Weights of a small transformer language model.
Size: 12 layers, 2 heads of 32.
Architecture: LayerNorm before each block, learned positions, biases, tied embeddings.
Training: 89M tokens, 5406 steps.
Each number is 128 + 32 x the weight over its row's rms, rounded and kept within 0 to 255. Layers, rows and columns count from 0. The size above them is the row's rms in percent of the matrix's.

# layer 5 MLP down (transposed), 640x160, rms 0.0729, rows 628-639, columns 0-159
size [ 46 117 121  24  93 102 149  89 113 107  59  98]
[[ 89  47 142 136 121 107 162 148 142 135 148  95 107 116 156 100  71 105 126  64 118 132 152 181 139 143 128 168 135 127 151 155 167 182  93 153  93 130 105 136 114  94 105 138 142  84 183 132 171 120 134 131 133 135 143 156 115 149  74 125 128 126 157 166 140 115 128 127 111 100 164 158 122 168  97 133  85 115 125 182 175  98 151 128 144 124 197 124 103 132  45 120 145  74 147 134  74 123 149 108 124 145 150 113  76 140 215 153 173 161 173 125 126 108 110  71 134 158 116 157 119 131  93 111 141 185  81 135 151  81 109  83 119 120 137 114  64  75   7 150 166 160 159 123 147 133 128 195 114 123 150  97 148 127 157 159 194 145  94 124]
 [176 108 155 197 151 128 120 166 164 130 127 151 153 116  49 101 177  93 146 107 142  83  85  82 108 173 147  87 105 117  84 127 176 138 154 125 128 128 125 132 128 136 102 134 115 130 129 162 121 182 125 164 158  67 156 111 102 128 142 184 137 153 159 129 175 173 159  98 153  91 124 128 178 118 171 153  96 146 174 160 148 128 155 182 138 190  40 141 153 156  53 114 129 149  97 106  64 100 133 160 113 164 169 126  67 150 102 115 165  73 128 130 129   0 106  93 150 110 148 126 206 105 150 124 104 114 101 131 174 101 118 128 146 102 151 111 125 119  86 132 184 115 119 140 110 138 141 109  97 126  81 125 136  99 119 120 119 119 136 121]
 [ 61 128  91 182 133 124 127 164 148 139 100 103 173 129  68 144 172 111 124  94  83 139 132 103  83 108 134 117 111 186 195 163 109 145 141 141 110  98 115  60 147 110 114 118 154 181 163 145  46 145 118  97 104  91 183 144 157 171  92 130 115 120 141  78 134 146 175 126 133 115 174 124 151 122 167 167  88 116 149 103 100 162  87 164 127 110 122 110 138 139 142 118  92 139 123 196 138 161 111 218 114 127 142 199  68 144 145 160 159 110 124 109 110 168 133  84 112 100  89  88 168 118 145 120  94 177 112 110 142  58 105 158 106  95  77 147 154 152 137 149 179 114  77 112 121 154  98 141 152 123 108 145 134  41 141  87 106 182 146 146]
 [166  90  81 153  88 167 113 148 182 121 127  84 157 103 163  92 189 137 140 141 179 142  56 157 164 143 144 115 141 165 182 133 130 126 193 128 102  56 147 185 101 124  93 146 110 184 131 127 118 110 110  67  78 103  94 162 155 109  98  91 103 156 117 122 169  89  96 104 126  98 137 133 181  70 104 152 119  86 153 159 175 124 114  92 152 113 156 125 155 157 115 189 198 154  86 145 123 149 151 157 109 162  75 156 127 179  95 117 181 141 140 116 155 119 152  92 131 102 155  71 127 126 128 104 128 128 165 185 139 115  62 130 122  76 129  90 119  84 104 105  90 167 129 108  91 142 129 132 135  62 139  95 137 201 136 175 138 136 139 125]
 [ 89 116 149 128 126 122 169 123 165  90 105 140 135 102 137 102 121 132 115 204 115 128 140 172 105 131 114 155 116 119 172 146 121  52 104 118 170 130 170 170 109 114 134  92 141  95 126 151  81 146  95 113 112 133  60  74 172 155 101  94 149 118 124  92 125 114 141 111 182 181  88 108  99  92 120 168 159  70 127 179 146 136 131 117 181  65 131 137 142  92 148 138 110 124 104 113 174 178 133 105 115 212  67 123 135 151 141 126 127 156 103 135 113 116 192 166 185  94 104  19 144 151 117 172 175  99 155 175  93 148 143 130 150  94 110 116 121  81 153  69 155  90 139  90 160 134 206 108 128 133  78 108 108 133 120 174 131 148  83 130]
 [123 165 192  90 156  58 152 115 142 127  86 115  84 136 131 117 154 136 169 135 117 132 115 183  98 134 136 135 180 129  78 137 110  61 146 142 128 134 147  93 133  65  74 135 115 140 155 155 143 123 128 174 145  45 126 148 127 141 126 118 108 153 105 126 196  88  89 116 136 109 204  84  97 163 151 165  93  99 166 104 157  95  94 105 150 144 109 133 134 103 187 176 106 113 116 230 164 159 131 118 121 106 149 156 169 116 138 107 133  59  84 117  88 107 155 150  88 132  95 184  75 155 129 144 147 148 143  70 128 161  94 129 144 117  83 150 130  81 210 131 118 159 144 103 118 171 140  99 161 117  98 136 110 127  89 185 151 128 139  72]
 [106 125 101 149 157 213  96 106  67 141 130 118 166 157 129 140 130 104 113 116 164 101 123  50 136 158 105 101 168 146 118 145 102 154 163 123  81 122 128 144 121 120  92  86  96 108 126 115 152 102 150 129 113 136 144 154 121 146 113 142  68 187 192 122 119 147 147  92 104 107 112 114  79 127  86 107 123 169 145 127 163 112 212  85  86 130 146 129 143 129 165 107 146 124 161 185 136 135 169 100 164 107 104 197  96 132  90 131  99 123 161 175  82 193 106 107 140 143 157 160 135 152  65 140  90 112 165 118 182 103 138 110 103 101 184 121 212  40 139 152 105 150  75 182 125 133 120  82 124  87 146 158 156  99  84 174 100 115 170 142]
 [146 109 106 137 101 118 101 102 164 158 116  73  41 103 107 134 132 135 113 109 118 143 123 110  96 191 143 163 163 123 157 150 175 109 143  90 110 168 123 115 167  99  92 115 125 138 146 118 114 104  90 129 166 197  92 131  99  70 170  78 134 140 125 111  91 128 153 137  72 201 186 151 158  61 102  74 129  69 135 155 182 124  95 145 193 134 112  91 140 146 176 159 130 109 154 114 103 138 183  53 147 144 127 185 153  98  99  88 137 163  90 132 139 209 148  94 102 115 134 101 149 102 105 149 127 125 111 121 155 139 111 150 164 186  95 100 124 115 171 105 165 139 177 173 130 140 147 182 136 108  76  98 135  94 169 127 170 123  87  91]
 [ 43 165  68 126 161 131 184  76 192  94 131 167 117 109 176 142 132 160 124 147 144 191 156 116 117 143 122 102 106 165 175 117  82 110 135  94 128 138 138 173 106 140 155  95 149  86 136 117  82 129 153  78 124 139 142 151 141 122 137  66 145 101 110 116 183  84 144  93 116 124 203 119 113 131 145 146 153 162 120 169 114 136 154 118 185  94  96 119 116  78  66 105 186  96 114 151 189 124  93 126 148 232  71  95 117 163 174 122 156  78 190 108 128 144 126 159 158 111 110 123 133 102 110 138 157  80 134 142 106 195 134 124 139 119 115  65  72  68 133 107 115 123 110 131 144 157 167 111 136 111  81 159 139 124  95 134 115  86 120 136]
 [ 90 157 119 127 125  61 153 134 175  83  76 137 121 109 199 153 172 145 111 209 116 146 173 105  85 117 132 108 160  98  71 102  84 113 137 163 160 152 170  70 153 147 122 115 114 137 181 111 144 159 128 150 174 122 128 139  96 132  93 183  94  97  99 156 187  90 189 135  51 129  89 169 142 116 192 121 177 130 104 175 154 194 148 121 191 133 113 105 148 111  85 124 108  98 147 154 137 140 157 127 157  99  99 123 107 108 137 168 127 147  91 155 100 119  95 130 134 146 154  56 119 111 114 142 154 131  89 158 129  90  86 161 101  93  91  95  75 106  89  69 159 112 128 159 144 135 162  97  94 161 154 134 182 122 110 128  94  81 115 142]
 [154 117 143 129 114 123 100 158 154 114 109 110 165  93 114 137 101 127 125 170 159  97 124  68  81 138 136 141 176 113 111  89 140 153  81  81  59 157  96  80 150 113 149 190 143  71 129 126 146 134 129 134 139 184 113 171 108  77 110 136 167 103 135 132 130 119 172 150 121 160 130 125 103 135 159 120  85  96 130 199 122 119  85 174 151 122 121  80 133 141 176  70 160 154  97 125 135 134 145 109  98 113 119  72 107  86 125 158 182 124 151 158  81  74 102 138 177 144  86 133 134 160 111  82 177 126 142 170 148 151 206  97 114 192 119 113 100 147 178 173 149 124 188  96  86 100 200 186 107 140 145  97 164 170  90  46 137 135 136 115]
 [147 139  93 109  71 157 197 137  69  94 170 142 132 177 111  94 129 128 135  71  89 137 150 161 163 132  93  68 118  65 114  92 134 180 150 138  87  79 116 131 109 130 136 129 113 103 109 149  98 207  83 182  94 129 125 135 132 101 123 131 108 144 138 139 157 149 113  94 103 149 130 116 121 164  72 125 142 126 137 130 164  87 119  62  99 168 148 136  88 166 123 133 114 158 116 134 122 110  95 151 160 141 111 121  89 124 137 197 135 160 175 122  80 110 112 104 173 176  97 114 177 128 149  74 120 134 155 129 147 179  71  93 110 192 182 132  70 131  59 160 147 159 168 190 130 141 128  99 115  59 207 122 179 119 125 132 115 148 165 136]]
# layer 5 MLP up, 640x160, rms 0.0946, rows 629-639, columns 0-159
size [ 97 100  32 100  97 123  93  96 101  89  97]
[[ 78 161  74 149 118 150 119 136  81 162 119 153  74 111 127 177 109 157 118 104 136 134 156 136 116 144 115  99  71 136 185 102 138 128 106 120 144 131 148 179 145  83 128 127 113  80 111 155 142 154 107 180  95 110 120 101 151  87 196  85 136 165  98 120 113  53 156 102  83 123 121 155 148  60 107 150 140 137  85 138 100 114 149 147 104 165 151 122  90 175 145  67 152 106 119 132 119 196 100  90 117 172 175 166  71  70  85 115 122 105  81 136 127 139 120  54 173 190 140 138  77 104 119 137 128 131 135  71  89 153 146 141 162 117 108 160 140 120 184 136 140  93 122  90 129 140 139  59 128 182 175  47 114 148 104 114 102 150 182 112]
 [ 69 171  82 150 130  57 103 115 126 142 129 151 153 159 166 235  95 168 137 133 108 110 154 139 134 124 123  78 171 138 114  86 125  85 104 101  78 129 113 204 144  87 150 124  85 108 140 141 126 103  79 173  97 102 144 103 102 124 126 110  93 160 104 147 143 116 128 118 137 111 176 140 111  86  78  89 167  93 150  93 157 177 119 112 109 141 137 154  74 147 143 134 179 129  77 136 142 144 116  85 103 169 169 133 114  37 118 118 129 108  90 136  80 116  89 110 140 149 171 129 131 147 150 142 151  89  96 124 205 172 156  89 148  97 133 135 165 108 188 120 143 173 113 130 145 157 121 126 149 122 121  51 127 127  71 165 118 165 175  59]
 [148 139  87 132 215  75 125 108 110 146 163 119  98 125  94 123  56 136  89 178 134 126 135 165 137 189 121 132 123 106  38 138  54 162 118 161 156 145 149 126 124 146 117 160 110  93 133 151 122 102 144 178 179 124 105 101  42 110 173 127 208  64 103 160 130 145 161 104 118 123 149 123 123  53 161 123 126 180 123 161 129  83 164 112 137 110 137 111 168 104 157 128  86 131 119 201 108 138 137  40 101 133 101 105 121 126 197 114 128 168 142 150 128 108 108 156 147 118 111 144 186 135 151 120 111 174 104 113 137 104 135 112 119 131 129 149 130 116 126 194 206  73 166 104 132 118 152 117  99 148  80 142 116  82 150 106 141 108 109 108]
 [124 147 131 140 113  50 203  95 108 127 114 160 120 114 145 167  61 145 150 149 123 176 140 166  75 118 152  81 190 155 177 118 107  92 118 134 147 170 111 146 125  87 157 161  97 110 148 123  97  42 130  69 139 141 117 122 144 127 147 116 143 170 100 102 188 103 145 160 142 197 135 118  66  66 158 163 155 146  29 118  93  91 114  77 107 125 138 187 114 126 154 132 101 138  90  78 115 145 103  85 122 155  91  69 105  84 104 160 168 139  94 130 132 153 109  66 143 133 180  92  91 168 135 147 132 136 139 109 165 157 120 174 144 104 114 145 136 144 153 120 149 114 151 121 142  55 144 116 120 149 110  86 155 104 134 128 145  96 189 108]
 [117 144 185 166 161  75 157 107 107 114 111 149  78 159 135 105 147 127 128 141 117 168 129 175 120 136 146 149 114 109 185 161 115 144  80 127 118 114 142 120 108 135 110 116 195  93 133 132  50 114  89 127 137 131 125  84 173 127  67 110 139  90  79 136 117 120 113 131 156 172 137 109 109 185 132 146  81 110  90 129  59 124 169  93 157  94 123 112  69  89 143 217  91  66  94  94  81  92 125  62 160 169 124 132 140 135 157 168 108 136 131 139 210 132 112 134 131 134 137  86 127 146 109 123 114 118 131  77 166  91  92 143 115 141 116 123  87 148 200 170 146  23  99 141 164 120 145 111 144 139  64 122 140 135 163 157 122  94 118  74]
 [108 140 113  70 147 150  90 115 123 123  99 168  91 129 149 148 109 162 168 195 147  81 142 149 113 151 137 127  77  92 132 140 126 112 112 151 172 116 156 114 109 138 172  98 105  94 123 155  34  90 129 177 161 113  74 112 158 120 168 130  36 131 112 131 139 122 179 105  84 149 148 130  88 153 115 122 136 115 138 119 105 129 181 163 113 134 154 123 103 106 121  85 100 128 144 163  97 153 104 155 132 206 113  80  93  73 114 120 111  58 117  89 152 147 138 118 108 117 168 133 171 170 143 144 137 121  81  90 172 233  96 121 120  82 148 178 164 105 153 141 164 170 119 121 168 143 129  78 135 137 184  50 151 133 127 146 130  61 147 143]
 [140 136 110 119 105 120 119 111 137 163 131 148 109 121 180 160 113 151 156 137  74 190 129 143 111 105 147  59 123 148 165 180  85  69  75 122 177 148 154 126 122  72 170 176 130 125 147  96  95 113 144  69  92 181  88  98 141 149 108  89 133 159 108 151 189 119 153 103 135 138 106 106 109 126 116 153 121 140  84 122  67  99 117 132 148  77 162 148 126 116 167 144 131  96 132 115  57 140  90 100 163 165 122  79  82  93  99 180 157 121  86 110 104 203 121  53 154 139 156  85  74 162 153 134 133 120 125  78 132 182 148  91 122 103  95 113 131 157 169 143 183 114  86 130 158 117 173 141 131 131 115 133 188 114 148 187 202 107 180 124]
 [ 79 135 117 156 177 113 172  95 136 178 218 112  89 136 124 173  99 142 132 136  86 189 120 135  65  59 109  84 159 111  98 152 156  80 107 141 123 178 149 114 138  91 153 211 115  97 138  64 107 131 128 116 140 188 121 151 147 126  99 106 145 145 109  73 205  90 157 145  82 180 187 107 105  87 113 164 138 110 124 109 123 134 121  98  91 113 136 151 156 146 196 174 105 134 140  90  96 164  78 127 135 106  78 119 111 113 144 165 127 124 114 161 104 158 131 105 176 132 165 128  92 119 133 157 168 109 142  85 158 155 119 110 136  89  90 154 139 155 137 122 102 119  91 139 109 101 127 102 118 153  92 173 131 129  47 195 130  84 178 128]
 [124 106 134 121 100  99 134 132  81 127 121 116 146  63 163 168  70 227 151 121 155 134 109 139  62 211  79 111  97 163 107 106 142 128  65 162  68 148 192 115 139 110 112 142  69 110 126 140 114  84 129 119 102 157  77 189 149 152 157  53  47 165  73 169 138 106 141 149 116 148 147 116 131 128 108 176 132 125 138 145 122 140 104 132 113 158 146 164  88 117 174 114 160 140 146  75 135 108 133 126 144  56 127 113 102 135 150 117 146 101 125 180 118 152  82  93 111 147 140  91 135 151 101 153 104 158 112 117 190 164 199  98 126 107 160 128 154 138 157  95 156  62 140 128 106  92 119 138 114 148 100  88 127 127 154  89 175  79 146 107]
 [106 127 106  81 132 112 158 110 102 148 112 151 141  98 141 167 101 136 129 174  70 170 159 147  60 122 137  77 105 150 189 169 119 113  82 161 124 131 144 106 132 104 141 167 162 101 163 148  91 112 116  67 114 157  85 133 146 141 132  75 137 142  72 142 150  79 178 115 127 143 131 121  97 119 104 153  90 122  82 116  96  83 131  97 104  82 170 184 106 110 207 158  79 143 126 129  68 155  89  89 167 156 128 105 114  75 133 200 124  75 108 106 103 173 115  89 145 167 165 133  59 152 110 119 133 103 138  86 155 186 119 125 107 109  59 142 167 145 155 164 200  69 136 142 138 100 126 151 131 150 106 141 144 124 112 149 159  71 180  99]
 [101 154 185 137 186  92 118 148 174 139 105 118  91 144 151 104 161 130 145 127  69 108 124 140 138 158 176 106 148 108 209  94 148 110  72 182 196 170 144 114  86 135 200 103 143 124 136 154 109  82 133 130 121 145  53  67 148 136 121 106 118  90 147 109 129 106  83 109 152 128 178 146 130 100 150 154  97  57 171 159  61 162 146 172 114  91 127 105  87 105 100 184  94 147 144  83 151 113 110 171 145 116 126  75  95 106 123 132 162 140 132  59 167 130 128 131 156  71 177  89 102 151 146 134 123 108  51 121 149 152  87 126 106 122 141 167  95 124 151 134 163 174 136 143 148 148 146 112 101 154 119 177 107  96 144 173 199 109 142 121]]